From a checkpoint of a small transformer trained on Wikipedia.
Size: 20 layers, 5 heads of 64, MLP 1280 GELU.
Architecture: LayerNorm before each block, learned positions.
Training: 1410M tokens, 10758 steps.
Each number is 500 + 40 x the weight over the matrix's rms, rounded and kept within 0 to 999. Layers, rows and columns count from 0. Numbers have three digits each.

# q: layer 6 attention query, 320x320, rms 0.216, rows 0-115, columns 160-191
# k: layer 6 attention key, 320x320, rms 0.203, rows 0-115, columns 160-191
# v: layer 6 attention value, 320x320, rms 0.162, rows 0-63, columns 160-191
# o: layer 6 attention output (transposed), 320x320, rms 0.206, rows 0-63, columns 160-191
q0:510375449511471515444538464510454485570503459432516400489563494506496556407483439365473519490527
k0:484503535487464529477478515483477503545552494412462409532441499492515486472507518427505480543457
q1:541501496487500431484434454525553550517541492496493508486520499512528503490569501524612468518488
k1:488466553532461500578451494524540478485501530565549520413510481477465466475549561520562465497498
q2:507514465533482448514519530511453504445467469487513461512555477448496448495531499464497480495527
k2:519528460486502460488474525458556503614437477464455498542471476516518484568510459485538470438479
q3:462472549566398530515590472462479529525489483541419528530494516451486533527519492557455512457531
k3:482480537528510508509568506525531522481452491473462533515520445508488482471498402573455495531531
q4:500539527511493499519458503538500458545505491483561539504522559503504476588424470468516490519472
k4:492503475491486518537459463506532449529480477450525525506595492453481516497463514499463485519508
q5:503537528548487534468519576502481536563490522475613559484497492497466538602498471530477437497529
k5:470510528529511493459470552560552485535535539561545466522464465551502527521525491503486467474549
q6:467505451496502554535539541522489484494457531482515482444489511460497508553453483492529474525465
k6:569500518457505505496497562506444447504554463529453550502571497556526539496472566513501499474526
q7:534550504546518463498541498479478537475449479495466524513448518509461455538540503481558447426430
k7:487477421552518499509516493540556465491507454579457575461497566509522442506480502513511504524471
q8:488436497482468501480512435456494482523497583532453534550522448432485504454517479503520519491528
k8:510524541463514553410506489451563524492586519477488565455448497466482509467540441516463485511528
q9:548494542499488454492505476539482474472552519513541436523543509534435438510479554568541567439529
k9:509528569516527493536508488501499523546571536489515456500521450543480537548578491506570539416459
q10:478533502495582510568489453476485452461586533515479519489545579486515533459515546496482483511487
k10:548501461479556570549541497414434482482498504522482511558501500534540497556559532542454505558490
q11:491472474575509504541493468484493450510473529546489558493553514463511523492471518537467571497508
k11:488572557507563444511483436522534452499531514535479547453522519502532496511524484438432505555546
q12:417573437523469524469500450451415498433517553552476502507520487475557498567432496464504513508560
k12:480496553435495552426495389449499517531489492504554529518482452488527473583506504411452556503592
q13:542528503505540510441473515489445528455485543462520444551503478561491465511516499562518558502503
k13:433574546485483509476481463559530535489479513551479515442550498468505435475525521555527531451504
q14:513495483449495495443479536507488538514520478512518512532479497461503492495456499514499468506500
k14:502537551446510475473493503535500520528434498534480504483538534524512504495563493524498514515442
q15:549473478498492551582495425447492519469441523497506501543537488512485440569492563488504542485483
k15:501525506494531521521542525457489476539487543537481532466510513528454496516551555510490522500505
q16:541481472463472462531531532517554549498440528538512428568488513425514531523583474482506476445489
k16:605488504474449482509531463508509485493482491466481555536490559434490506470425559538490443524444
q17:454477511439473500571513534513549473499452537411511514456463470490548520527467447522501514497456
k17:572490503538500387472502506521458452468545466486491494512530448444440496495492489504532534483495
q18:514485538488508553459551523513487516514446473482571498540535465550555553473525482536490522510521
k18:516465503475495573460482514513587484473519521480534447508502514524554542438475494474530448471504
q19:452501393526443500495437517522505505467498574577495504499470488535524505496513532556440511518512
k19:481538464560506564540458504498528492480477502460476513464496441465533504440503492505461515543517
q20:517416561550454493525467443529508488492490519473536548455516498513562446532529488529470524518559
k20:505451487480507498490478513500479484535523527499570577497504520522516450500520474522520461508443
q21:454482530596534509505485566505530466483491511459525478506447499513420515459444502517450502504429
k21:487607550509499535465374548498527503515528444508480492476562468504554650488533513474472436507525
q22:467467501548471525422470435519514549493579506504410436531438451489489522461521495569534444527524
k22:517502551442478503523538460615469533515569518535461506493529392460529473476532499484477471501568
q23:568412480466470478489517513504438510471492503527537503473486499509533474482404473448509463514495
k23:561492455537562472507507526504416478521462547534481513463437477490487479488481447573490552476515
q24:458464532478463512446471471510499494502539498494482437484519519467522509490550462484526533495422
k24:503502512490470523496581466551501495510520519488478517538559475453508469517563475473499567504456
q25:484545519478508491512508589553501468463479487514437538452503475511514578501461499508495522459513
k25:519468519539495501550524549432448530522444501478483493499520476482520492437457484529491489539459
q26:436590530445506510479428494484502474511517543499467562536506535490497459514494526467432481560534
k26:451525540493475475525512520509504509501539520503484469546471508519522507515498505475548484529592
q27:492491462435484537520453565511532500543489484465476514516444502512477538512519474492520489493512
k27:518481452497471432485477494530505563553492522519532490483540435490500466486473540510495575475534
q28:482530475519496460502496497482453557440477511469533513436465451483463485562567482519499541459469
k28:492482517490488530470460458491513512507573497481446535487496483497471486471536471501503455458436
q29:429536563523469469536483563465446512527456526541483487574508571555454579463517573470492421530515
k29:519560552500519516468538569454445439507469555501487539496533492491559505589519492566559438482476
q30:421548451540527487436397547458531472573519470464471502485489454509456537534534476450514526437533
k30:541533493475416469473492527538580476507498533409392461471506463523427543484559490482485537520505
q31:468516501515558404433484566499585511511469567554445523532543493579417489471544525447528465542496
k31:462467461533513431475462480553501512511489494539518509525523523481463502544557582441468536501553
q32:454503562442438500520510477486475572512541493536527465509507436505509489557540518545513496546489
k32:462446480538503514499497488500413476471441520490581524505522465453511493505530445477556465525526
q33:476429541492430550492497521484463599523523494446505529535438499536500433395464525503463514501553
k33:474488533537536501475487532500515537481492442450485514553506431546458552451458509560482480515473
q34:501522460505530502506471453556477589527481465483456519507481529471522544472503497514485528403518
k34:587497543502520577536540434524528504518472450462527480544480500476433478464469435506494548506531
q35:548575521472502513508421506496478454544470514500570484464527542512497480488508517473419465495506
k35:445536503452461527541421471483528487421570523467489507453501446525522515553531514557490486578572
q36:494481460470548461547507536545462559505512519515527471489402438498428492448421517443551440479550
k36:469535505496494478531558486529500461515526556532518522459544527547490529476528526518571496537527
q37:523480525465476458527477526433491550442491488449471510536498519468512498494502523535531433513412
k37:397450496481479439527534449463519481480466480492510453519451482500503487557563513485567515443455
q38:486552488497474455514476420520463461518451519531507468531548442544522504520535516474540497450509
k38:561440498478514506484501447493540455451543504493488520457527484472465481574528561494453526477495
q39:489468486457545457550513492436543582526482529475529483507460487519546477498415490625526537501475
k39:454482493497507458489589471424493483485542541530538459509528512472454466498492497505499499474506
q40:550514468497480435524444429517501514526519533485536484493515448414503468531514485454464540421475
k40:504486517519550457443490526536473501533475512536512474504519447497541470505498506515499493506574
q41:546500426499500430473502524499532517522490494482470524555454479515472503506417479503443582535464
k41:502503482534468518512443514481507493519577481536438543525485478506487500497487500475510546510507
q42:444531531502537416550499509511519484520504428443509458535480518501525458471524570468441485478497
k42:518556443452498587506471512473515500508481501523474445555535462415535504499549514545497473473446
q43:522472463512501487385426494451503513507472398491472493493413541472550534509487582511471494445471
k43:518547480493493487467454530445493559508514529473575476502499434511488483515500529593477475481483
q44:435563550464487503500461512572463459550485497417532537517510504430515524512436527476482495523512
k44:491501534483476584439510494500481489487497512508480531465493447550487529499476519470497582547484
q45:540487477531504517501444588462511519537500505489503571507472530485554482457508502448488474561468
k45:557496467456543474527516511452578517553461457487464550503491493522452436512461495500467537550500
q46:501491522492479488503485455469565530516542513517418449427511515538498440446487495465482523527517
k46:481466488568580492478511455469561542509546416512447519549441503553457455494480506508564587541551
q47:456507521478489473464481560495532497455521564540518520461490508502503513504559495574466522535506
k47:521509497539489488435479452453511476522476537488481498481534475397506495458509583473479543518502
q48:539504535537525459509439503488500540497524507551515540448511502531557535516516531510522463489545
k48:527539482559461482518485457562507514489543463524544494481509532470573523472492446464548501506514
q49:499482483481511452448486497550439486455521551477481521494469526599510525493557538438496460526531
k49:602476472532419483579496494520520544391476550430486498478466550456471519449452512586568573470456
q50:522503414555532525531509512377469475487515495491489435485515477506585499514494448558542488520519
k50:483433463507462624517511542511525497514470519475510476506587479543537511519466476476449521523463
q51:578520442444461503455574553507537466481501442518544479495578495519478523502478519514486476523515
k51:447491499537450537486534549511504474494523459454471493484549530422509443495498549494527520478507
q52:547508530482514461476482484531507486459533527550527443498460489487457479555497502535518509491548
k52:465507481509647472473528521540476497579515578514483451459483539528482475512530518524513494465527
q53:508476503491535566492514531529511538404438490492466504461472549536501472521576505463431503526487
k53:457484508489516487515520437489454469509452481532416510587462522480568544438535496435478536514478
q54:438508491485508480483480510506573483439521555450523483479514560500538403497554448540495516501513
k54:518545515486608496520457536532516528540551480466553503496573467493509463480525429519523471459559
q55:484576533572526450508514560512452482475528452545521547515509469534496449469456542490438509443527
k55:496582462444547457420469482476530509529450471493467493497489465531518492499494478445523481524485
q56:449468470527547517465493421494543517502542507457426506531450477519427433522552550502508524509450
k56:468511499518561553477534510506491538507504515518500524521530535388443555466483438468499475513464
q57:526459470541568547455489486482541494498504532512584544498415485537523605494558550469497439460459
k57:461538478512537529467489509486484471518609548531543543573518496550532591564445487526503457486448
q58:486454490506506549466504521532443546554518587478445533485448528484444518487452531464456507477431
k58:516493492465449447459551492563475525537457504488526461487505584497521449502530565543515503466492
q59:526542519530545454450537457535437465505503523527427486504530507493496421567490508500496478558462
k59:449470496485481561471521544529540463469546364508489495531536511470419474426512466499540533487521
q60:565568477502486493488502479511508484533457505503501530483574530564483456543482467462485451608467
k60:424478518495544501490531489487427508508517482434530474439516460514526538520430463500528482547495
q61:492531543534508452529500426500455493463532532448542518545452467544467452485499502462536483558456
k61:508531480492531473461536515490511573515556476537497557517384541531521525488570520476433565499432
q62:498572453532501405514494438513538543521536494538493516497544510538514481583463460509515495477594
k62:472556472579571548468390427512442522463498486497560552488486480474490544485461445478515529457545
q63:460452509478560482477505542495462501531509472496468494570549544536399504451535530544505429483455
k63:504400509523529537478492475475526498462557486547510537499481516488432454492481509529448505541449
v0:508467526518466506540501498466467461508512481483426511454552552443497504521557496448451540508493
o0:504538461478560488455541564569542494476501493537520447547488469581522523476491416527534469468481
v1:527580458496573500479484506581535423528476498453518485533458429504492527479490470602515509510476
o1:452440477528461517509485527455480551538493439539488565481531600475500434517485560423460497511531
v2:507442484427510525511438435484490498489437514539533513462525499471468519506490609459506442499534
o2:473533498542536472535510529502470472511565510490490491516510504531520517486495372554499543540500
v3:499513473514464433506515502540473501561498523509505444515504522554511484552532490512500520514457
o3:524510501463520538475474503458514492462500540489507525508526506477467519454431493492477476522472
v4:504497442490493515507526471477497547543513558529473496455489484506471392500441468478425475544514
o4:487528550553472508453501470449500439466436477521561512575518508506468598502558507545559509494458
v5:451540457518517453481506438448411434532497448428438591472492468432518560503477504534512512607446
o5:548484510516477490514470581558541527516498510537534412539523493552513514513451529486544450433562
v6:492514493481512532537488503496513498524496469425478493517522465440610477485472563578530394513483
o6:541488493544490454475539516512421502486537483528546558449491504494417495473545495488509578436545
v7:516537526483448544498483445516568490533525504535510484432474487451531512505466491528513492484468
o7:489478471515582509520531478477478513443454483496475490493499539482493513456496489531488490518492
v8:445530499488532507541454534602489493481431524552504485540422466543557491451497531529499471480526
o8:537466481558463469446553468509499511539534503468513508417546494508526509469480431457443546482480
v9:518490602456501469446479483469551508540543453491555569513437509403522387537466484520473482541399
o9:523510436493478522581564448528479462541494513473512461505500497550522542503543559493522489486545
v10:509528471509471432500481502548493494500506459471558438508442428551487541509457493622445513464528
o10:521461520489496520511526514441494503473487543514499547505472523481546477560504523422493506471475
v11:503533508504499518514512506490513480502571552537519517508536482463521526485554440469523548569527
o11:516480462497517464495466463497413512493454486430463510477492531494490511464465580481490545482477
v12:527513507474524372431549470436478467534501424541548407438493487491479551486522550495486530531498
o12:476509487472478616541478527530531507462509536495480615534537520489504486529425461506539486518477
v13:450511464471505497536508447503505480485480560610457500525474514500494507507526484485455414521438
o13:476534498488459470471522528463481455466513455460576522439524448530546498572462478529577523550519
v14:497497496458463508423509385512521453474477489487419490566456499476524477485520527455460494531566
o14:512474470566523468556457501534520517534508521506544526452534525504474535489469509532527481467480
v15:463481528468465488487499514435487526478480473496455483510543473477536458458483520485452468493522
o15:543489501535526524542518554502519480524507514513530537504470547526477531483533456503463492498530
v16:512522555553559467502502553507528493505472481483436509562443489465574490448515511406451548487509
o16:496490458438437536505494439518537500547596504503448517492518500511447508516503546557556504493520
v17:504505516535442521549499434518534506501506500463527521497449490451509505520505497507473461499512
o17:567484484497509491488548540472418473431476532496468540519541495526520476528482509456540530493465
v18:516504427533509522422470533432540479485473420529485417515477530554433543492454514479491484446579
o18:439453585467482478523495469529455509488517537473506556532548523425515484478515497541558488535498
v19:515422529524470461505442487519489482546477470532520513548509444565510488481462517447545515460485
o19:507556473548495519447608495464525474477562507531496514438563516444510537509515491477475486548542
v20:490561462533508477575434476552536466494439560492486468501463473534511519469448479567469417468491
o20:446456528470527524428496481471484504503573427513506501437496535465492447453572453487476558490472
v21:448517535534507509468554519524507483493477463514498415528480560516487464528494498459485475434495
o21:530502473428462509517486503450492494515585517489522575496509495509533546474464550479508535523539
v22:485478535450540453484512524585554510508542464502502507467499541532509481566502522543558544647498
o22:490470466512460512494488463481481496508420509497500483480526426476521529444441461472471414440448
v23:520434458446561535539536476526514538458526477516453510482382506490477482430479477515490422423468
o23:506533510510519481522426487482502493522449477510538542493541543493568476580496510502523528556544
v24:521523526503520517515488436508436447536477552578514487532513451520550486487494423503450516558515
o24:474465489500503504475504555556580518474480449464446567467526511474456517490464522514529468461532
v25:513484517468488459456577518481498434428516488564517558522516512510486504518475530591496508460602
o25:486518504530560538572445523484531478509533493473547461480458477513542558547493468460519455524448
v26:502594433509480508443466448489493462518549521501473455501539463481513498566525494459485512540524
o26:504418589456497481505530531459544549448436496504518529507507479522492506496474512528496534466467
v27:634480565613536566403451482518502452447454536541430428466532503489464560531544446532489544513500
o27:468515457451458409586516509480492544503544459461481516524483472498527467536447535477494480509493
v28:548557557499492465475526452498558560463503504437517560499465474504518508433461476498482598463424
o28:488442459521486519504476516461457499483459565540465443472488508466507541553526536488569405522514
v29:487465486509522507457521468534440491524586531522501529533575494471496511474525544468477559507489
o29:487496519534474482461510507525461565505524455510473505465416538530457446521451497546533454453516
v30:496525491468479482527516495507515506470481522468496487451452480516436480449489489516491532472477
o30:531496482505506542495462486493455457492498545522507486520495526471514563502479558463456481495479
v31:456592409553489475464624521500509462462549491478550452490473513457476477478453520498446547556496
o31:499398584422516532482426483497543485568448519451514525500513504497478524542484498534484469423486
v32:538509575538569545534550582488517498451487527448513513453451490467525479442476470456599499561451
o32:516506465456452478525465489520525472541486462503501497528549448560502484513521479531457435469579
v33:550484481490533463481570511498512458541538521537504500497512491587563504440494459456553485460458
o33:507511558497467483493435447534473521506468494462465438489474492437451502577497556537461482515517
v34:486542486486532496497502494459468522593550529476482467500572476571467427464518502500528501490441
o34:540475531525466433460521524546428472431414504548527542504426479425519514573489490482470538530540
v35:576442510478505506575541481484503529533494601427543456498474505481512499525535528537553562515428
o35:433538528499465503477426456519510483540572396525531525498494490546487470499493478525505472463515
v36:468488491557503494484442494439497512477557488479500453541583499555636528560533458468528522509515
o36:473485528503479423472509485549442515514517562487476517502429494455417546422475556505477492516478
v37:547433499528484511450534527569517434489423505494560504551524543447557500473499461562444477576431
o37:460523505482531511505506484448500485540506520462472549449476436568459465450507525403498516473542
v38:496484580555496482492565527583543445500498488466503484441429490450550433535515530519553522489507
o38:535525471464509521523479493494414499515432522534458540543529496520517531492494456498460488497473
v39:490619458516465470500525521430531536526477525519591547470454485509556538493461517514487526536551
o39:469413537474541551493505497490479512483513485431480461550498547535427470533557505517549501467409
v40:498482497475472602464609501482504509454503579482522543586542485492596552507541453444407487455516
o40:464543511495517370546407511492531529479541393463485500446537506523508513510547557508527555535464
v41:543460498429481573484457601411532494485465467456436520533448490440502575467507459507560534482382
o41:451504529486535455527440403541441515549557509526564520479527511505526425502466553508510478501604
v42:443481456499516491524498368502492515458558478506500485478519434541553522560539478478510469483500
o42:555535487465502493461525547557483519496467525485500496553494497474513507491470508523489519537448
v43:489468502521500501508457553470440537508524553509489390553451568484601493508513532425440550477536
o43:450491464449457484468499449534502511468510503479474576468552495546454496481532466519533476546465
v44:557503557481486432511463467546491493525486517473537521488468509560493492485528490520476498507504
o44:458471472491532549509534522449464457455489507504508503466518548427497521479527512509443476572459
v45:515529534473509510467512452503498493529481490521476489461481559437483514493493465466550463466460
o45:508466470512416488498443493477537550492530537493534499547529457543489484508536508512451537540536
v46:498507494538491499542536490516520549504523476532554509522480509471503475522485525501420533549490
o46:510463553491484475470487436503442440486475530477449539501514488540496552495508504477558464439492
v47:485468527460555506492562497569522572556442481474429479506522534470491595499559518533470521490543
o47:499519463483485533478466481440565495504547580468579511515467528486526452478467495440488490474464
v48:449458434496501485540529462421617367508475487499559450494538479436459541480464521544503499507482
o48:498539512555560585437465512522483536566588522412518545552466540531523490536524461444485522460500
v49:570481415484495556525436461565516532450529463510538522525549453498532495525542494495508462472512
o49:389488543551470479509481534418501490522481575445466448497503546493494512464425518513455575517509
v50:512549525563539470549412553513520596500532532527524479484457466511424553516489488496478517432484
o50:452489489429496522459520473434503444511488477559509513527471485477552446523493540531501512488473
v51:492521465486471495543492458530497525483488514530541542480497483545624618436465556551479469587474
o51:501505435544493462437513578520484489519488530496446479486533493470383465552491447465529449469513
v52:461485496495550472469580504475538500452522530464454516506474530559453439490517556537443504524433
o52:530525490514435525547440467467493486507391495537552480463519493460488529512520498464553479493574
v53:537506481521571470549536488504469466546512472493480473503485516537536545491450511413515497479510
o53:476498506483443485498490550513536528502515520502495522499481505481434496472514528528451477526533
v54:551520412469492543482491499531486529535455555513580489501464484417575476502471451423542499540522
o54:453491553486496424506469460519497494471551472487472513517495530531416502529503610576462475449487
v55:470473546471549494528478529460478484466474502495517468393405462458479444541509523512546516474500
o55:497570473560467549524538470553493480551531507473463526551526524510489537454482479505417494507481
v56:476457513497557569502497462544520486563502493513492508448508522480505515494500526472502566522502
o56:552529532473449468541510536501424513457538542435521515573506497481505493556544490509540475486465
v57:525507527515488500427513519583502569507545497490537556560541512414495456516528467505466473575453
o57:466528491497516559529461478382463473491481538530498541486493469542558484502486479542545554487541
v58:458497451446510526451494450465515554457590445509533575522535483552544611449508478534490453549473
o58:522512516538450471485532497518524468525458515527474506491507509485468450580526539482541516536509
v59:515510505503453527423467530508442493438515429544463495575533503553415489425503504502561524521483
o59:465530428521531384557477461475538477538482511501490523450423439434546535491475482527441543478528
v60:489494534485477409504469558500461556528534549441506552463465461526524494488481465523539426486496
o60:460512518547498599505547453474498475461459458551478447509560528529457501495544514522493505560455
v61:437512549516500473428521496516563535548505528429485437522645417499424476460381496469479446577519
o61:524501474487521485572493525437457534455448516549508590480475526461540574560548454501497510478514
v62:549514415487482509454484561494443476410477509585479481460546492528477524527568422430493462545447
o62:497502556477533452522513464514513600550498511457523558544493454445534468437361462587493527459542
v63:506437563531427539528529422495494488493453546525529522493502481566458486492427504474492434524423
o63:479582444439524510540498545496487478477520454431471494452514485462504480490580466522491525488554
q64:488498560528540429464475458484394507515478492459429503485534468427426546503531557509557544474460
k64:516491462472488482504500469518474508592444501513473521522559473525529539499504492521489520524519
q65:447539554541484543566578438523426500529467533487471468518496458554443539479503560462482562434503
k65:490495494456502454521413492485444484493474504498355505518519465534542504517470488492537536387524
q66:455499552507447504479497508502495445419480401445459531519469518454504462617426512538496488504459
k66:506532443545509493437490540537537600510545477487433464591491476544488456509500547490456569481386
q67:522464512395490490484529370510569493484534539481512533484524500529475474524554569528429464534488
k67:513519441475540477472476481502558488460497567427456442421508496580470525489560471509463530475485
q68:480505610487513555499498465517494499513485535513576498554532537508518505511482525451508470534522
k68:532471547435482476624529494528458459393500478476529574520463505493488521566525561507489492499507
q69:534491461492541470484470505543444456507530505539584490512515526462527513507524463478490490456580
k69:496467458469560460496501536518520455566452539551577412484575500519499452553543485556518510514501
q70:501447450501623465452493495454580503385550442511389444473357528494441512518494563540529534473489
k70:488561527492455535506487555476497516433417544530466476457539491465431533523482573528541460462443
q71:493518474421466428460533531439617565494389545611502501494565463546480540510483598477569536531512
k71:465546566521551457515475495527527465499416514427438448472436501553464487504458527530493535563545
q72:503477493528518489503536482484572475485508489492544483554501381524550456501553543469461659496503
k72:536482482506529517483551440537526540456542485522515504556486579476488468453539537462505523519514
q73:512432490461533575459530479477502487444551516526404469502505525593485461499485430524564436493491
k73:541508534548437468513476468549475554464528487469530489448476469447534492524508535517523469530557
q74:511524515460525475457495499469452480559586487487523471530434566586505584463457569530596501539465
k74:493490458488490460489489548570503435553494459425581515518481588506482448502496479424544518542467
q75:492538471493403523522485548499465509470494502480449572512499547490527518544458449482520502546521
k75:487464575494466505555484494459504520487497540514494535529567532489544585513519514534475415508473
q76:507433441426407488541483519433471492530477503495583431423448507505517431506431487467466573515517
k76:503485529581522571528461488439538501500564508527476516381469508474487621483466428505522508486528
q77:493512491500485474482474437510461507537544497495544576439430475538550416479506471523549495488557
k77:560467504468501473489555494506402449445608465447513569528457494519452520482509453443569545461469
q78:524502431480556540528518525511503515531490512527442478412490457465430548445514430515507546408471
k78:517435404546584486533539610505464452515471512509510541435525484550535524513473542497505534454532
q79:498528478515512549540460522571478540543475510517505476464488506448539551478508467505498461459527
k79:470472427544541521560489522516452469507599541603517459439480503485458547484442513541472437479557
q80:538482510543520533546506455511552486535552483540498523555535482545427514528510375564533472564516
k80:497479467550483517464524476551465469504569449520521491561540499505438507456504478518552522475519
q81:535540459493489544455486550479558494492557470491515460433494406513500549500471512549500516426633
k81:423462474525504565497483497468495503518501526528562483546508476503528473541493533563552501451570
q82:522483407496534547498521513513545511496529587439519507500498588546512479513537501467510518507473
k82:499468470468522486422438493610448474547550486545443534498470527403524511525492482482503558501522
q83:431459513517501610452624535492497465486492570519575514489534450410457528509557502526517547520437
k83:464554468624546491510504506509502540481525458498494480527528510449509513521530527541417490555453
q84:488442513485508561508516516518499486568514455447487486483466458499533439432483561473518473447471
k84:459464502432528446495516472546521474540467501454534463520511475543548466524531594488488524516478
q85:463396490431443510484521575500537481557494493515515583541472486401560518478471529453477498512500
k85:512491474460487483466502429518465560535444514511512448490524431469516530437479495503555588480540
q86:456512523531483446508508502434500503511429493551462533512489467469453503484519563542481561550448
k86:567473521458440518434546443493479495581481500494456507505484478412471447530410536530430510478505
q87:457519556416432558482403458445523566589505505526558472491408518423494489568531479483522485523550
k87:441549546493526438543545505428503561468451418438522523436404488500552619484444539476515511473444
q88:480560549462473467579499533442448479556496568536530462487507475417470554556560506505505455505487
k88:520516532421567491482476473442514501484503486524541409564477495545537486561479471482425459523510
q89:431520470527558511546484498498583465540486552474494448587541475529448523479464507526538461507493
k89:473494530485449480455455488448483481501558551483470556466529474501512528564527589596540441495489
q90:532582479501436502447554514559550583621401428530509483572479407580539505501458478583523473505492
k90:571535531502495468466482479495454576531496477518529465490520444495512529511455534490541476495475
q91:434420545534542486540520472492491531447496517505576477544463391503606452469512518450473477549405
k91:571362538473506563557471518502514462440520540439450541447538552477480501472537441546524565608469
q92:493530513486480552556458487565522525516579565501494545502490525458484444503439536435469519417502
k92:547502602466533434473493455554595579522490406490396569425575501524452596502474535515614531499493
q93:491557508512500514541438521524502501500514529455500456524519486455499506454496545553462488446456
k93:477467563421580548551447497490447531492543537471508468442510449541490485474466512476486480612500
q94:461468494442536428552560554457479413567482503458467585410532487505505569505485584504600432495500
k94:589587519463534473401521473499491507569517483477507449497442398511470479471555531423428554428518
q95:559500498472485431509508514504500550517559472387549501514508400465511446519498477502584549495524
k95:417470437459549511503525484544496551501427548523531454445476376513491516497468513422559454517504
q96:511467486530454534546553526509535532494440501515480543468567510448554497488491489493492451510460
k96:479530478486453539540493549481491528524471525579522508562462540563510517557455562534420498499449
q97:548513523494523440463594528449476457453503505504471490575540551453485465560470453509475530417484
k97:492473519475455504532568532478488505526463492496492555508525468474514461543521402403433534514490
q98:609471534524524548514488451494467453479513508500502575511471463524472519469545488521555477463542
k98:528502491467448583505469485572466472550534500515515511497543500493528504446496509512526544486522
q99:483556519486608471546549462475486412527453623518518461532516525453546493538521488459488547532487
k99:496556478557536432545454553502476421462507522532485508516521506508497406460542461457526495514482
q100:557457455503541519457608519573500488538486476490462453454489473518503453510486530509466518409419
k100:569527403528481428376482477572521520476508501472505454562463555504446445495504539503485500435570
q101:512507546434497473530502535487506542414495501467515537530582468517451464514438490474521476453525
k101:489490490486504539488503446518438494525537529550461492544523435526490513418446478435506537477513
q102:497499500480470490557434466469384488455498532434405536522571532415543452511439473480458464457470
k102:505494444501574464619466518494527486505494522499488539589478512475519465490507427488558601507439
q103:536557511475557425558588591553473480499484475403514508525542474503530484478461496481537412520490
k103:514476419460529502464556548500553548547543587463469435532523519501539371501526455404473532534533
q104:487447398520558610591532543443508555544499498537437482531497468470492441556543501424598534501513
k104:494578552539531493544466528502595488528555524510511452492551456495547419530546542485475521465520
q105:498467475500419506450441476491535574455514537506500422531508542507538461488560511477496472515516
k105:506423491545544500506516478528559498482499473527556522510445502575484446585475515463463505482456
q106:454467502512490469386445480517520463478568544528511496471531500530548608486475530489560532473482
k106:480464477496499437452500548546435479476444511475471492462477515484538567426555540471557486496458
q107:506535508569468499481543459459476550482497567455531535489437531409517492551531505394456574513505
k107:580581504438472532529493444533519519483521475509529584411431495563531529459495457535492527463566
q108:496505490530464474431519512493493448487506502429573495453523544446526524528505548496431510477520
k108:447444423566514485528517493490489532419469445500477586519434448491564518463479471559524489480481
q109:468425515490508455458539458499462538413554442602470530498534535456503477500498551469436446550463
k109:503462469464526439503534497504497529514510490534404498488510548438485425492499541515504471603479
q110:480548500463419593581468527460486600472558515440557543469481441534530467521475541557502503527406
k110:565489502566511482529566512521536517500519515507594534583543465540466531546538495501522479525531
q111:399490528510528497509504552490495462483570500507547523520541454432546527466426471547480496427501
k111:480514528506563470562481467558560533459585527474419481479520415489513557560503430511526474495485
q112:465558539564413508525513588485465538495581532397527541560511554449560484536574511425522476490489
k112:475519516532521613522513464451443556507506527470485510536499484482493503541417456557563490527530
q113:453515449540555500516521524538479491551420441495573485479544514414539545414516441495518502483504
k113:479463493467500502521464435533484393474480530503531487451500471468485482557479460537494498514515
q114:522495449519474522398530448477586550475509456521443576497529499478465445484464473557485562464472
k114:439531546504446532523466478513513492466595443566438599462508543511430456460417501525554532487536
q115:533479445502492532473455538504451597511491438457478528501484513543467489506521455444577430478471
k115:487477496539459501480500418523438441457556480578487502511464579439496495567543433535512469385481